{
  "num_hidden_layers": 11,
  "hidden_size": 384,
  "num_attention_heads": 6,
  "num_key_value_heads": 6,
  "head_dim": 64,
  "intermediate_size": 1536,
  "vocab_size": 7423,
  "hidden_act": "silu",
  "norm": "layernorm",
  "norm_place": "pre",
  "norm_eps": 1e-05,
  "positions": "rope",
  "rope_theta": 10000.0,
  "rope_fraction": 1.0,
  "qk_norm": false,
  "attn_scale": 0.125,
  "bias": "none",
  "tie_word_embeddings": false,
  "parallel_block": false,
  "init": "uniform",
  "init_std_qkv": 0.0287,
  "init_std_o": 0.0287,
  "init_std_up": 0.0287,
  "init_std_down": 0.0,
  "optimizer": "adamw",
  "learning_rate": 0.000911,
  "beta1": 0.9,
  "beta2": 0.98,
  "weight_decay": 0.11,
  "lr_head": 0.00476,
  "max_grad_norm": 1.0,
  "warmup_steps": 412,
  "schedule": "wsd",
  "decay_fraction": 0.643,
  "decay_shape": "sqrt",
  "final_lr_fraction": 0.1,
  "batch_tokens": 32768,
  "max_seq_len": 1024,
  "doc_mask": true,
  "train_tokens": 359100000,
  "max_steps": 10959,
  "dataset": "wikipedia_en"
}
Each number is 128 + 24 x the weight over its row's rms, rounded and kept within 0 to 255. Layers, rows and columns count from 0. Numbers have three digits each. The size before them is the row's rms in percent of the matrix's.

# layer 3 attention value, 384x384, rms 0.0588, rows 267-319, columns 96-191
109:111150143116129152145098166125123122153115129108124152145157146121129138121077124120135100185155149124109127096138120119124132106124128157119156116118185105117106111081143081163119123125159207109141136128146107074146143101128133139173141138132151123088131137153108086114119112130092131087
114:117124125122136134187111118157139165163144098107120131136138154156127139154098192134137097143180079143155123143168118151117126136105154133139059133143156127145091124122101135180141122050121121162170122148147107136131148125146149149173164108127131155110115104109151131144143150089136156190
100:108101096114133136120145178135089111147128155125083142160110110164159127127120162135105111152170129129135125153133119112144101129147147099129154143118111165133108167103149150072153132145119144123121136124138136170096130116125089128135162173111147149157145108102128120126146107144111075155
112:140149129092144117156144166150175128078147100108107135127120144123149152143104180116114137136123170131127140082142107168174101127122144135123118120105132114102142108125090104131141135104130117156155130124087119150143091153149099135116135134153131138135160141087130150092158152146104100089
103:090127157104167120128120130108100115115197120142111162122137156104153106192091121136168070130109116117124129148129147133097152118108142116145069160101098124108158185134107122107108128081180121128122119144107141098161141135084179122106182105119127139127071156143166101120126135051173128169
103:137091113159113161105146070118135116138150161162165142142125091099125168172152119129148112076119118092115143142116191129128105134075091161141107122110094111142145142142134094118119164105114137124154150150148130142095152133123110136090095094134144148097102099110112115164127117094137133112
106:125078123102100130092163161131159136189124104114114135124114189100164102093078167100052137110093128132136118113139116138135120170145122120083127157113114141147135112104102111087101120087129125127128120129164126191142163127119113120119104101143148124136164137143137085119083127152138102109
107:119116118119159081126148187109144112107148169134136136147142152133114104095153094114133098158128145127126102120146137095169159129114137131095155111152134115118154097094104108087153102139154147145122113137097110086113150136168129124072173176118136146087124133141144155130151134141129136114
104:129127159140137124130108153116187134076119120132129114143140082109122148133139154123122178136125149134095136106136147094135104090104153135094133090110110122091119110101148166110144129155091176133160096148130121141157143179141144095131124108136125143139174086104092130116125177150145139098
111:119122097120117187145158152146142137146146114085152123149112121167114108134111151115113137129132115132127125136143106099160141132090135117131138151081149125131169128111103104138094116129144167106129190087116138105158097110093130120162119092133113132132097120093142147112184151103145168110
110:106175130123092107089094091131066125127108149141132140103127090147125128154149134158111179088125154148104116108129096133145164125089082152147128120134154108140131106129153172109132115101095157117154160153113135091090093140167122122115124086110112147117084160111107178126155113159114116095
108:133124100117101105150157141132143132132084143110162109125119160099163118161143100114097092129112096132139137117106141114118150127110093155077110132092109113132115054142088117142164120127136119121081118134128144152113122171158126126116174142144156103104155147118133126128116077153148141142
114:117109122142099128119145107154120097167108153114086114139098142131099115076124100149115095164122113122137098138151124141132129122098121124161121148121141117152133130105103135136116132105110090136089104108149133140181133077110146130135112113146139118123049131121112112106103134123155110083
110:121107094141153118142122150130092093136112132104143115110135164084145139100133123106132097149135101135147109146133139136073131148116123147151106124177093150132104150098077139121106141141103165119113156106098134165153104113096145136109144132103114119093085141108109155164157145132095143087
109:128140115101128122120142121126135105131122126132167137144110110154145116110136117144117070164152164143143129128135132129125099081117160152107148146085132136124112086085169129142148142088111135129121126095131142172109214110158117112183098120158135170101153110132131105116135180185110142082
104:131124134180135153106163136132166112101129137131157156122085093129101166136182114119145084179075108116120130109173145134158141187087091138122126078147165081137118116133095121111121110129115137177131147142079136113123110128124144139104160138123137113084194127144092135137138148151145164170
101:089103108154120132106145144141141101105145131135194133112107121095104154127100186128152144094148076087117150135108132126174065140081109164107136165118116124135107150116130134188088135130122135116146149154162161125122142138128138154096083142109089116116138157130123122122106144096143136068
111:155122120118148119154170102117097190141123115109132154139116162195113136121139075138100136109174126176099144133122132145117140083151095144144132108103169113135144137133153109094114145112122125103109199096197143146093093145158159133102112114139146169120120139124134102133104148098120151120
107:161125150116143142106155151128119142136155115093139130151118142128112177122143151121133112160105108118125120165163133125136119162101120146113126119144145110115096076119108106132105118141173150166071151127125134132092155126116151158110146108113144113115139127134170104131123132089172104174
103:127168123161116142119118147093134189145110129109123133163140118120122118095112082140152138162108144175154095124116142153109154093133113150127108099140149109118122106131102096118130135155124148087124133144182132162120150092113156138129102116162158144109130093143150155151116138110124120174
102:150131118140111126111146145119118171156107167113141133138139109126102107141108072099082185119140116149083147135114106132100124109116152123103146122170134137130135180137123134086153125166112152151148121124203161137108098131147104110159130088115130127146106140152110128143158149106087116108
105:152146172154131085140111147121118129123148083153109120144129125099108120113114116158132133119162145124122126088124094158139108159130108152134139132170160134147110136142113135122154116104133111097126135134158133148135123109152139132162120153138155121131114124137125175094096106181178108094
113:154068122132108096090136132131105140170127121171134168109169129059092159137158088118148140161145122146138130139107132149141154132132141155128132113157083158108130117131116120102104148152093107123113164134159134160085108109121149125108166108101121153128118120128101117115103122118132118158
106:162160089149130138122145125146107098157091129149133130137156125112116149131127085152130169171114146118112137123155153128137143114122137099136071092168122153141115128119130153104096114157162117148131115133079129099083146066085183114116137144131113106133101125128099140133088107120191137152
103:128131116119158125097116077117137181115160115111090118150134110156141141174135161132122124141111139125172149148129092109132112105145163120169147145149119160103151190123108166149170158097145128166111119131085114107078124163135111160154099103125122115151136119110136153149144116086132121135
106:112090119142150143129116179145169154116126101130125150129149120136128083110081155146092109124153136129147115117136092127105124122118151107122142158103132144127143158139116172092153129102144151169124127111110096114098148134110103117123137123113122117120122115149161059085134102131139118176
107:146099119188127120098111088114087133131085153094120126118152102159137131150136098123141133155087190138134125145075088108114170118138168102150154132137126104115138173138112113125122067150153139142130130132147137103147116124111114147134134126080135142149116155121139132135164094068135122135
111:097122118104149140130132135109151084091118115137110147137091128106127097130100170152110125096131126108127118154117174102168117095053095163134131099134162146128127112083126105147158106118173141172118131144133113133145151127110188112152148177118114111062116103112072138112136111193152125132
097:091142112127158162097131117122116154114118137111117125082115111148124156091133156098140131110112131155161130143113104141106129126177113150137157123126157159116086131139135130153150132144142092135111092165102133195122103092119123132125093149116132136104170139135103159147139105161140072185
109:116122161105116125166147092156135124139124136131122129136133120089103108116135130121105130150098131124106119094116118146133124154152115120085129125112156121132090178162133071135111119139135154111132107145143100120115120142128099127164173150160131119109145097122106113145110115147143142103
113:154136171098140159139132142130105110137163113151102154148082131121144087129116075092127095107086138103090135126141113142124127140111122126102138091158125126123139110132159126120116138182141118114133110129116127101123132107156170109123136079133152151128146084129115094103114129154138121158
098:178082171118083167146124092111125142129167115142141107137100150134124121147171104152104099140141107131087123111112125087124131141160123133097169127137136111144138151133153175111112095140139124116108141112115132138132134179118107131149092128112137151137103164137114079131095110139119158116
101:143126144166111116145171157116158114137093187136186149088155120189102141121161175120136138062156116143108133106108128133162106115114143143096176143107151136145111155119111131135147152116139093104126114127125118134151112094150097095110073137125122157123179142131136070118090162094138120088
107:176104106116130166138139157155105141077152096164117145131089180094164128142112124120109104128135145108129134130186134152123125130130119133107100126130071127108127132116145124121119137147086105138142139147106138122112118118114151146144123136092112145097121161087122093153107108152134098135
103:098093136142095151114113090126139193150158157133130154124113126098168153152118163138126141104134127115153118123158089142129130122157148150139158149102134146131125198157121110104100154086147093158134109136158134166152110126120086128139131099136113119142148165111108129110120126107110093174
111:110147105134154117132115143124118072135133138141146131133121138121107136146129085134133118122107142087116142122126148112067133132078124108119144099098111144122106123109126136100125075146163138167139146145183148145137150111176125143162153167120119148107100126155110147119140156127114104101
110:118078106155134170108177149135141110140106130124197126143127123119140121132140158112109169113146132150090106149105127129135147113068136141154073140149132136118105113131133085110125170118105161111181165135183114131120118148148134117140153092150118110129085110112119117151143115120116149162
102:177140173135164109102136135131139099160123132157129128130088133136118136099141112128131091161119121097166149133142110125119088109086129112109151121125137123129104150119124173132131140131146108148118124081106110134144203116146138139088159109142119128135134141162164080097112146118161115133
102:144094079144150123117147117143152142110128145121179158126114146064159118159107122122075121119152147107119136151136126111118158095157149149131158143133111123129156198061139141101102141122154132134133107110143149151115140130095149143134147094109143092084164195124149139096149086106160129158
108:160125117187080129111131173147105146146104102122141116126110088154086150127155094169089145135106164145123141136102103142139141134119113102133143131140099155118163121120117135102088091193089171107116122098156130084126133135124126120127100131127089119153078145133120111122115134145133095113
105:088185068168147149125128124154110105125125149122107143117122129194144096124118105116137167098171167112143127141164131142122157142150130123172069096123114120155105146127116120093144139110101105184104123147091141110190083110104140110127149130141099099122136133129105178172142145134124122130
099:124099121123130097100158158133106137139148138108112124123147117096156134138071125118140143132171127119160131155123139133129138124167142104118119184154076173145139180145072169097141124150106102154149134158092163137163098145080093156097139114101090098178119156096156122157151098108160107134
103:103131122111133153111122146104142163144124133125166150102140120099106135148168100124157096091152132127137148134099154138131116122139082132138124130136105103127150141151119122154122163100165084111149115161113135134152102143116106126136114140100122093078128116150105164128115116151137099138
104:099138099099116145175139118137160142127113129142095114150138159083133130166122152138091112153138140133131123129183127115139144120111155119132102128157125152106084100143114099147149156109138085161131145142149099120138170111135140126119117170161133126119096120133077089142086112125078115116
111:127108124105095135138085092142126182167144095144210128150128090140078082128136112109170144141076104119116132123146125149103147150129110117114129127160083112145146150113146102161124148117125148106202115094145108166153116135145162118121121110140130111098079155154105150121126127110076129173
107:091101106109131124119133118097106136085143143124117136129130133096114149157114123134164140106126111102105134147106147143101139129104135114114096111134110134122100100130154123149155107188155150118101135156135151146143176140152153170140149099125137144094137118116133119125175132111165118157
113:122126133158114111087121110137149141092117114146145094125144110142153119130090102153110141131159144126133125119123133115159095133115135126118129117144118090135152084084154197119140121126051116117152114141108180087061150107133145116116144121099185091166177099125123102120151144136117132114
104:132147153151119123165130094148144152059144151114107103096116111114111125174104123086111144159069132146133116110105109127077118165172101089111161126133141139122142137144189144175125132139124118110136112130112156108131120094162135127131108153130136135124159132133139107116102088113161132146
100:088142148143133118138141142124149077172143141102077098122133092094123126058158114124121103155088119113151109120126160151151140118097137108105135126128146130134108103088119091152133107156136085134097099124147126189152108104115194136126170095142127121149127100123097130138142143111133137118
105:108129105126118123103132136131147194156116152118179106121158122173132172130088150124131137086141111149158141124131135137133104102165160130140115159116123155140094130163101178209110168129127112073136088145125152151135148138157095124092082179149139079131148153130146132133104113146123088150
106:141115150127172105117105133115131151117122117136138113116147102120098081091160127095122109147092137131124126094101114146106151138133141165124182131108149138143157114096129123146169108175104135122124127111117149146160129095157109136151133107139152092113134115149127111095108134114125143088
114:128164139142120136144188147105114124148139120118165125129109158140109114140137094140097148133109138105112127124133163155169092138123163144137167114128099155121108138157123120078151146111096110113089142128117129111111121147109107140132110115145119130169137093127121152139114144161170131095
105:153128108074111122171115104134111076127123117117095113135142135116131119153153161167106133111111098108135113122132151128141117126126089091135126083148082148124127164156152127160095140133120114104175121122140135107136122150121144139152103148147146160102136117090122120112116127087176118096
# layer 3 attention output (transposed), 384x384, rms 0.0584, rows 267-319, columns 96-191
115:130142166135173144147128116138127120082104087128119118103116145084139128168151143145090071107125102094101121104142105162155113143135133145118171131151174121109093114170132127165156094110124126125131116101149138134122118120147153125101143151135124131100138129153130065137117151111131111115
119:146124120122113100120187136110156131111122138135124178091104156125151149114136130158113131102164130102110122156131139184140158119124132123156109121140142110107134147115141111111179129133120177171131099122176157096100066136190140089106128113118102143117154124156136152093104100128127103118
101:144162144136112111120102131107129131126097119091148109157135174117146161117127087116114159166119148147149135110124093126088160095139121105134145110113062171167114124189138156151110126107121130123145107141107145095095155167156175142156123137122114142105163078151158108123116132132129115149
116:102130139103144120143136109135169148151115121129126110133134153137069120117120158121120124083113130159135088123105098150093119138135107127139128149101148124088090144097126107087118149146126101173128131130173162109124076145137137127150147108129129092122119144111172134085142117135133108127
105:152158124134124147124147097138104137147148124144133158061151097138161107155119098162191150127114122151105144125114178138127096139136119163192075134132100107148174164127173117128159122122174127121163139158124163128149128093108149101060109149132132140127090119121138158106113125086139119139
104:146141119105139108117140145112140134085136181154166141134116140145143165141124102122108160096108161134120142148123095129133122118103155128145109115140094099114136123083125151100126148093149127096123134175077143104116145113125102150083128140128107104093153089127114130131086111108153141100
108:134158146173157113076087115133077147141122093155119100090120148151064089108160103092099135079094102165111087083127133151120168141141134082124167148137134114103115160100112133119076116091123149121134169142135128140119140112171157156153076127116113117131145148159134129109142117127104112114
110:129117137098103116164128085138119096151122098145154090158127149110051090143150136091140112124118179080121126123133103134162133132178137140092105144134164188160113154118112125171101162152108123117167105171163129152110100157123180121156132138147152132120122144146143137158126132142128156149
105:104093150139126127111174129116205130144131137070110145145108157107125093155101172106109140118190152138125101157132119138107105135128161113124144132127188128102138110122120072103118152139130134099083087122137112163125095159101133100140123123150113124131145152125113124118165113151157171124
114:121170150110153153109148159094136133144136113102128116124101130098114176144098122115114070152118119176138105135138135160142158106155141134126183154113080128080136150154114108134128125129146101121206150087122153121128136129167155141159129122077151142134116144153137084092105135124096144166
115:134085180139068102116153126128146136140172109154124132170156119159140140124080187108138154126176187170160114122168124110122116148141119164107113120135169154134132116105128129148140105115122167124146144074109092111115125113150118120094137129109147124140132101116098135137082150135174166116
109:151075088115110163127113083144082101135105128130199129138167130146033097131127125134131167096109139138147130119131139147113171166163087120108103117119133140158123123128109159139117114104140116077129151136161156139156120121134162123134140189111110107107129140157177142117130160165109143118
112:153172113142067134124125158143102086165138156155127124089104158155141110148161087085119122154154069111109128138120136144164181096126173124137142138134093097129128137149112144178118101098109138132157130124130068069141136153140115144125118124092141144103176125127115126118100142155110136145
114:082121183144123084150139102100105126159118107151114107113131133142104158124135099119115098101160103124093146144161120132152130123095112104124146134162145130105104129091111125161132121136114126118140165168139127132118143116125116140121102127113148131122102099131117142158155127126121143104
114:124121170143134130071158135150142118096099105113155128133086166141094118112120070085106143197110109115113144161126102106101130144107143103128146119124130110140116097130109156067115145120138105170111081129171125116145133167128146153163124131151105123128122114120117101133152114121111145102
107:122075113106128120135169162142162103154128172119129138138112119129112113147133120112139121122109138091175094132121143174162194095133149126140121150145160140142134131082091147147133188102120129105101145095110122119123099114093108105113139110149128110148126099133113141133092101129114144127
104:150147116145150165119129171121111179115119140101128103129104148101091127153167153124145074154103164148162153134121132123135118131119142126096115129102134126103103108083136161102087131083082139116121125117153135156079133121154162154141093146128123120124091090110107103133144121126087134136
116:127104117202133095138114134128110118107149130206102173100119093097184145093109149145142148100134159152124139124158128129093115121146143127127121126128141108139149126120103144114130127135151116095175155146147110129112174093185089161147158156152116169151155084112105135118081118123124108069
112:139145122132162111121127168119107140132141102086148139135125124095103135122138165128121100154099114195122129134136162119108146131118159112152115128142131098138125127092168147134136117122128116081124105132144161132114097112169145178091122138119135097107112080176101129118136137128067099151
103:155114133152150129070125134111125130136131119140131148136149096117143171132097135125099158142126155121111115131111104131130106140155109120087103116176137112137144110169120103141099094139106151085182142099104133147144144088106097144138121114145125160078176151106146091166109155141110140119
108:128129140111107112135092118132120139163143119101062151146162150105153111105077155117148123144165125128168097133135079154076113139149123135125139114086092110118151142141124148195168090076135070116158143100102126115120150158126125186145166142123107130093177135140140110166135143172190164115
104:103117147134115096168102096126075100129146141148103159153171106181164127172148090157106135090179125102110159116103120116147110115134132104114111167135125145126094106123143133102092103130112160109140165136134097107149127131094102120116090105141165131124111137100120171142125170154103111112
112:082076117118122122148136156126125089114123148152102152134149127168158136133120143169136140117148116113152146103149136153127101143107126091148101154130142116163119128113144156133117112110147143087068127125134118156161106109150104121077134145157131147139144098101139177137136093140139119104
103:085115118132155121136150134154121114148133126146104164103156107155161121128144131135160156135167122119083136162142164162130113139114151144145088151167162114155131129141152113143122106168130134081084147127107107156142147067115122084082101129138090128139126130102127176137139117156125144140
105:146137119135125142133130183129159184090169096141138130134126127128156125132109193141154131128171153184122094169130184093087103143176124140149140122104122141128136134136112097170145169148117064136134097142085164165125079119110174155157120126100081137136140174151144135133128123143139167172
104:177130115142157111099134153083172156086152143092159110123145131137130119143131113121105133135121119196129101115124130157133125122136104114115136132118082139140153114155168128123088160109151111152118148140149116114091129131127161115121127135123105148128141124127153100126137089160119138165
111:164115131182106110096136179129167131110131102126094159114160099130190122115071140117158120151113113157168088175135111090084136123167157116130140127092090078149125125170100146207126126129151093128116126115087134147169110115163112101137117102106135131141144111064160104145119143133150170155
116:140152128137093143156127109118145102144117138129119143074132136110076112144143100107122061094129089119079114163108143123175118161107109144124102153175141182108145128141101101099133152143156157137141148115143084131101146178092132112154166173134118164141108125104124141121137124121122129134
093:114119092112142130139120128183127133153142155126118081130115128112128159072117131172146127151145130126147130131145146114152106179101139146108136092122124109127123155093131137144162111129102078158097122125143114115121125117105140137161126135183137124116116132103135163134115091112132122108
115:146126123100138117124152152123128105094126178124115161145077132129150095136109105108124168132154119162147114099136104116117127140151127092078131146151147146126062149104111107135126162083095138142122157109084101120129111118134109122105138129123171084106136114146160105131154147145087078111
116:137110116118136126164129087135139123160156128149159130109137126110148091089110143121102131115144135105094123130137158121102116150117119122154128107161177121154146139143119121093112136119159122090094130129083158107152141131095136140098135157137141129131144108163110136137155115125119098107
099:101125081139127110100115124135138132102125132107124179105142181138183122112144092130109191162130096151145115130131105114102113129148117129177124137089120106125137139111101131120131154140166148097079117128123118079094168137163099176091110152123147136144157160152115116074145118131072109158
102:123122112143182130145087156129122146105126153100096135161134088118149141058126125134132097147101154128194156134118117150185110093124126100113122130103124124144087125136154175091116120161149121107091138153113177109141126127140092145182111123145112131141111086111110130135112122165140112109
111:098137111132131123147119107181156125136122109162141094129141166141139162151149132096122178138122133140101189106146103112128111127084108130134099144126106130140135100097125120087085159114111121140151140174134138118100159137127130108149117122115139130157186104100077122124158146160072074153
102:146137137167139117082106140147157161098106148129099159100113136139108156113118126115137149112107119157160142078136099159140150115138112142130129106121126118092147124128141168094139108104104143160116149122104133142138111142147125111139132106149103118097145096129128150149130098102142107121
112:131129144126125123160116142119120108166108132102102124144087135126148088135151115117140108148111122130072123138154116127070111144132171138135131123136129139119132125122133159141116110135113133096098121142145101129147110117137165136128170189113132067105112097146147153120141139112142151089
112:097127139135144120110119157122136139131143128139101179119157116156119126155114124163145170134194132142107081110143123179147109144108160114148112114146099127110139125097127078131115119117124144110115144139141135112127110148160141091118100116101113142137133126117199125103113151126167177123
106:136145099123142126122184161119134151118128138126131112084121114153165092102169100130116112131114118113133118150082143126102130088092157103186139117129120117130095144120182131104133120164145090125094117117099135140140113119095107092119090143100094117145096117130141182124144105106113144114
103:175145150152132132164132092155150140075152108175134116112151126148098140157166130127137100099109114128124147091164110126149144123116101122136168125151123140158132151131142106129151101091120058143181111135126126145115146149133153138139103176132099124142137156118155146129153111107110107096
109:124103106160139116101154153109112149141126109106113118104089103144098109137143139110113118152108106106146104122099112118137146101127194127105141129110120099096111103162148173151107114131140171138097151097158105136160139121124153147118099139121145145160133122119108112115132129128148121146
109:082113138106164134137109107190126088120123154124118112117119092126130189122139125121099158125161100101117125138114108134143159120145115135154118117176132119143191125140119111128149137126114100179157166132132162074147097169099108097144154104117143101142144131144107135147114109138174107083
100:097128140115129165119102140140094136147118093103146105110171154154118135160132135129143144157102103152157148118091122115119126094103095138134124111091054145140123113128154158134094145085106132145156135172105156140104101152110138112151107097121107126135131138139125134128166116144157112133
108:141118119100132176150107129155098133118111186137110127107097122127102131144133144157156099149082136119177158077124114110119139108104123136102118117144094137143156110164136170121132117142161095141141143120110132136155099125117144143172132087161167083125093112145099132157147094104152121099
108:104125118116101107144146116137131144117104136135119156133148177147149116155148121086104138121126111130072117132087119146150111114125147139138084134114143131101103128112116126174089152172139142139109163149157126187108112123116164086133118126121082128133138130150126146107122135111153157141
111:157129126093112156091171139108135142142147151126116123106145128154118102122121141143111117123144112122162095095130176164152155176113147163132141134120132093113126140084145113147153099100173151095146106069092096100125113137100127135092155135109132135118152155140157115148124119126153134114
109:102102116110104136148130109140125131186124136126131161127148126117172118113089157189182141121135125125094139107173111105079111106109089122159129122152117111141157124098171123089144128131144105102140117151129166152121122108129124147118156176129137129097105091121141159094124169106147174149
120:109107124107074093108155120193092123134105102109148115105146134121129098129131105124113151166152145116105141153165109095083153132101107139133125167110168164169155091144115126099103166124096100131091092127152118108098127119159165157119121155146110157156175134110078093108134092177135111124
110:155156116119115119196114092147094160173118148122129086127132107128141073141112151145161074153157148101146127147149143083122149139166155131109133118151126102116135139135136136134107150108126111170139102113118142151125096127123126129130160109119107136124111146122161135107142141098130085153
104:096129132133119129119154136098086092164114175119138173107102151153151139117143099139124108121140081118088119124127155155109164128126155116120128140160158133111115153161074063142148124147129150136148125153099085135157131131142142117139102099128142123114109141100129133142160124131097126080
110:121125101123142114094139141145101161164088112098146123135088112123129142125130141140159112139120142162162151115119145124122144116126128147093135117117120118105101099131144164125130101167118106149104113104165153144136100136134150135174133131129132121121130154109123134119128108077134084116
112:148092164095189153140133181114100147105141154143100100142143137128120099148117144161100117146141105119144132077128146116126160152144158112103175185125115145143144149118133152115115097104116104136122114108119101136152099175106146177150136120102123093131109148162141080144166133166103121138
120:072141136113178112165131128158104102123088108125165154127103101107144167104136119132101098143139081144170161160087095125138088127156129100125148114136144136133133133108104151107159141110131134131136180134142141142119187127140089174106100141157093135123104101144136190087084140141093100114
108:190136150134094179168129147132118167128111147159140159121133148152168101112116131099135101127116119126119095174136124109139100125114141133123097131132099115103099136169145142124070148129128138098133126129126140128126180086130104123121188119110095104138125073113072171091129141102137138132
# layer 3 attention query, 384x384, rms 0.0473, rows 320-339, columns 96-191
089:139153075123158138164140161146095145125128158171113164122130139109124150119106145073142106097160147140157146141110101156156134145149097128123166156160170168170122136077140156105076137091152133110094089155146062092134097157141104089097118166092136114147181116151113088118141121138119145106
093:166144062113141134142130140157118114139116130141128124147092152130149139077115132128126143095166148097117141185118126121162112120177122132113103133126128148178140150113140150099047166113165146149126095148122087099127108115128119092108128128116160183162181124150168052173140080095129133103
086:107161134152134147153101105131148131111128106109119115132106128158152101151130104166058145154101099123125156109128113140137149077141153127112159116092091114104147131164119095127183114106136105174123172108098117144143106100112136132175122123142124092154108123145107168071156141141128118162
088:142128133124137100163139114101148102092156121157132149116168132106084165135129163117182064105147155112170087147113174078132111143133122157153166144133158115157132148139115147128095138148096142095103101130116147116156133162148116110108155162085090129113157117114106131124113102130159138118
086:121148148123149080092112115114167113131140145084133100117087127185157102140145094178121143111108132152098129113172115116108102099158135105146093107145096114110121104154125128177143140111122151141151137125120147131163113131122142119155138085133124093126094140080134141090132146110109129146
090:139134119140133078097132140116123133087102104144144124113119148124088138102104124071105146121092114131155150136159147110167121145121097131150159137126147130167112141112124126131142110133135132109150132141102136128143121131130141100147131136151149159115123132117097088142143128156124118129
089:117174079150110129168124163142158102064123144121119162116147161122138140167161091095111160158099112150172108095121097148127181123159125132107186145115086068104145089166119074133101145137109104129144124108146119148100121131139104143074148114138152126156132161143141142119120100162119104138
091:131111104131154136153146143116150071158118126118150165117146171153144101137094139130153119150175136153163130184076131103106168087171091138106142143145134134109140151142111136148118126166118076105119122148106130105109114156180100158147150153140126125123146135144118124111184107146117142139
099:113150144080181104104118156115165130119140118102129098121087112169132151115110137172096121159127128189128117129163134140151138124089095092128108126157132121179130116077107132159139082128160152135080120154062109121146113166115136101174139095128109112156119115138140123135118143080132164130
094:135163163129090106107160116128123112108158143114151099119141156101129074081107138130128136108118141123109130135177151107111116120089141150143124125133164145155102160129118123105138153111141107111111160151116157167125098106111131098121120085189105136118162140138123148157099127139138125156
094:131154144097161114167087127099126157099148136117171099135055113119125081079139112138124143132136114169134153090168141134141109117101145106135112126153109106147144131123128156102147161129183158141120114116105166136161122131106131095143126088122165150138127128151135123164108161086121162090
095:158127139135139111128107173097097104094062150126154144174094157134084144136109112103115072119144131084150113100155147130180104108135117089111135145147108109116162115116109118174115112141178153146129114108089132165124129175125134130127133109075157146129139102090126128155114139104085161116
098:127122139148119127144130136086146122076171122139142162122115092077140086120125148132134136150114145129157171136122128094102154103150144141152121107110147122116149096120094124132108160106149115126141144100144150088167175085080151171057138135150110117143154108151093138112162152133115110146
094:135126150104134165152154115122157133195161082112109085097121131137161142110119152169153124115122117184126079139135071097093141112102152100120118097132120121096120106119114087169142123089089139147130162159143145145144095131101136102136158125122109108110126102118194164151080123137159089194
091:106129128131094192130179162149101117178101138133114156134155149166134149174135166101110115101145113065155152110074152120134150145135091111103140126099105140084140097125148106140092093117095126153141117158141113142141130109153099135142127165107206127084158124123154125121160109139134125086
092:124106111140117119125129127107124124101099150126103189111194119098142134148104114127115092138140140111174135153102119168100160125154151130199124107146107130100157115149142107106046124177129103087142122095174127135129166166134143197106076141101082101120139120146083101095131111148100112107
098:131139129185088150086145104132096128128152101107090150124138159161181133140108116126109143122104106112109146139106123129099171103170136129172122119124163156106134151161172105114108123076111081107133113105120111122149147120141148139117106103119141059139106141146093165040120121128121126138
096:122120107146105189108142103138094174128119118135130107127145105062175111127124148125119180111136141128146090137148106145070129113113156151164098123152142178147142153114141104118130119110097103119145155128142075114122143102130122143118154170161105107127097167144090116095148087147154132109
083:110144122133174122141127096130132117137128125105126086118096143131112101131139136135139155101103185168095043124189114139135136136116116111099109145165154092151109087097128126146175144119208144108092147153105160112141137116139129132137170154149140108134094112115059111139136137148106149130
112:133138151109194145115104129133139141115143117130161078147100106134131117129136144146144182122143124148121115123141122094138133130109132150089132103090133121138144099103119168170170128109124128168116130136111174142153124125095143106192141136125158146125110128132148103159133094110152122147
# layer 3 attention key, 384x384, rms 0.0471, rows 320-338, columns 96-191
071:089090106164155091150126112110137132095146109119121125116168116139144118132161143116118102146121067082078122130129114160085158127125150114132129112136124130144116130133112177140150101147096083137152127145123092145161111153146148163107134107133133113088093108149137146134130123098190160132
086:127089126146148109139146140138151138099145127098149112117173110145123109125118126083131147115132159154163121108127141160108101113107140138137159140114143156169132140147124147155173089128137138131099115174109070089114108130146128139143097142145130094093141150113138154108129130103177168103
086:101148081143148103132160125145129093135082138163111140123114111156117104123135131129136130146097132127103117183132101142141134125122145096081106103117129118105135124111142119147104169165097117109124139092104096154154131089110134104131140112154126095089088153132112121149136128143133127127
087:131155170144091150133099128103143177136151128074109155136107116148142119146126122127115124115136101122157103099097130144117150143135129101195171128073160136118090154142143122119131108103131148131162161112125125140111126152132121154124169117159095126109140067102112111136155162126101114161
086:137137112119144144165140140157118103194096130153152150107157132110095096118134110121143110139125057105102097131097108172134122147109147142153146111158119099123152138151165096137120124137087142112126149132144094152105164136084116143111134147153150135105151120138167122108119119151142108128
092:142123171156135160171122163151131136102123122135156121159104142148134124124121125148145144179108150093127141098184123110150103114115132161133121108128118134109121122091135132130129114132169104134111127084103189106084119126159096090120123127130132131125087106156120089126094125124079148167
090:111133092149150121129147117160106116144109129107123096121154139154131140092108066135081137109123112144116122130142085160107102053095094087102121140119113113163146114131095134147146093118090155078138132138150098145123143119167134132138125115139134134144091121146130146148126100104200141132
088:130142135119083115183063141121113158148101152112143105124069132156172135125118151157100176131095174138150106145180148103179106093132106106164097153125183116106082153129105186126177126101154161133165172156113098163096110141109105113138108088125099082106121090113111167111111131116129129131
099:112103135076108116118155131138112153163149129131064143112169108086137126140151161082151119101211093149177139147142112117120144185170110156129143144141146128140132184138141129134133116113140120140141104144144118134181129119076134126103154165134124140106143140116141135134141133114104121113
100:156131155140117088135135139141147126102152129134111114171121121109103124154144138110197153133127092138172129125139134085128180150139139124105132105139123132155128140117157144157120134115107113159131104101113191118104108142128111131106154115107137148117127144086137088103062154118063119129
088:109126157144083121125121140110120135122113139116100160110134130142151119156149129068135126108138097124131094129096139154131132159152121132153147126118150138141149150115163139135110101098137107132124112102144110082141133139101105154156128117084163104140130092117146129112145140121106126107
108:142120149066125149082119132098135148162132117121115150102144176146174153131116135159108097119118145127125108158118091157130113131130139156152149129112100134116096119173129157135136115079127127122153122179131089136146152124086145154127096122091141106145153134126140158096180128147139160116
095:144130117134147078120141166121119109086115122094127117154094099109116092141126125102159165149126149159088111148154150138066152105138119106150130124172145147125127091140127169140113147177107072098108163062124148099087131133128155118131131129183117145157145144129143097120107126064159131120
082:113128098133119118139089114138101112142095139144143117096117066132116129124120119087155155114129120137119126133127093120125167159115121087117167142095096105101075123162151103128100133151081148126137112164155142165149120119158183161165116127127150134106121193127154129121145141110135110142
109:141112124123142123157141118132093114106157143120139161106160175148143146120124167166077105139118150084119111121134185190153089091120083112125099108109146102140127129124160125132131100106161137102148154116138058140150131116102128130067108114109113074132118119163113150102144134129151162101
100:141112127137119139145145160126125130113117116162147128120099134096139151131114159148126125146121123128113130150124115125095122095127177111142083123130127143106146109129125130111105122129167146094095131127120129119089173163154114158139175148149105096177111103161128116119103099160157146104
083:150174112158111148131146147121139165065121140177143138143128120138145149123133166142145101157120145092154108116101118145130112143151144129144136106164090168098157104126148133128128104100119098112135152091109064117103109154155136166108127140137125108195128157176125084119110138118178113121
103:127152139167099116110128119130152096105136143120129106186114102111102120143147118150160110161135158126181115114109141124110139137143109076130141121129132132132124080118123112152143110158155123119087096116137156077126084123156137112140113160177140158116122117125153117132051125126144114153
110:121134115103156081082149148151132111164085120136139111139125118103135110130129118122175185151125085178126107147125145096127110139108086142117120127106094162131120128100148115144131143126107148142115124111104164133125099104131096146137165156114132133103087112095109098138129129107144072159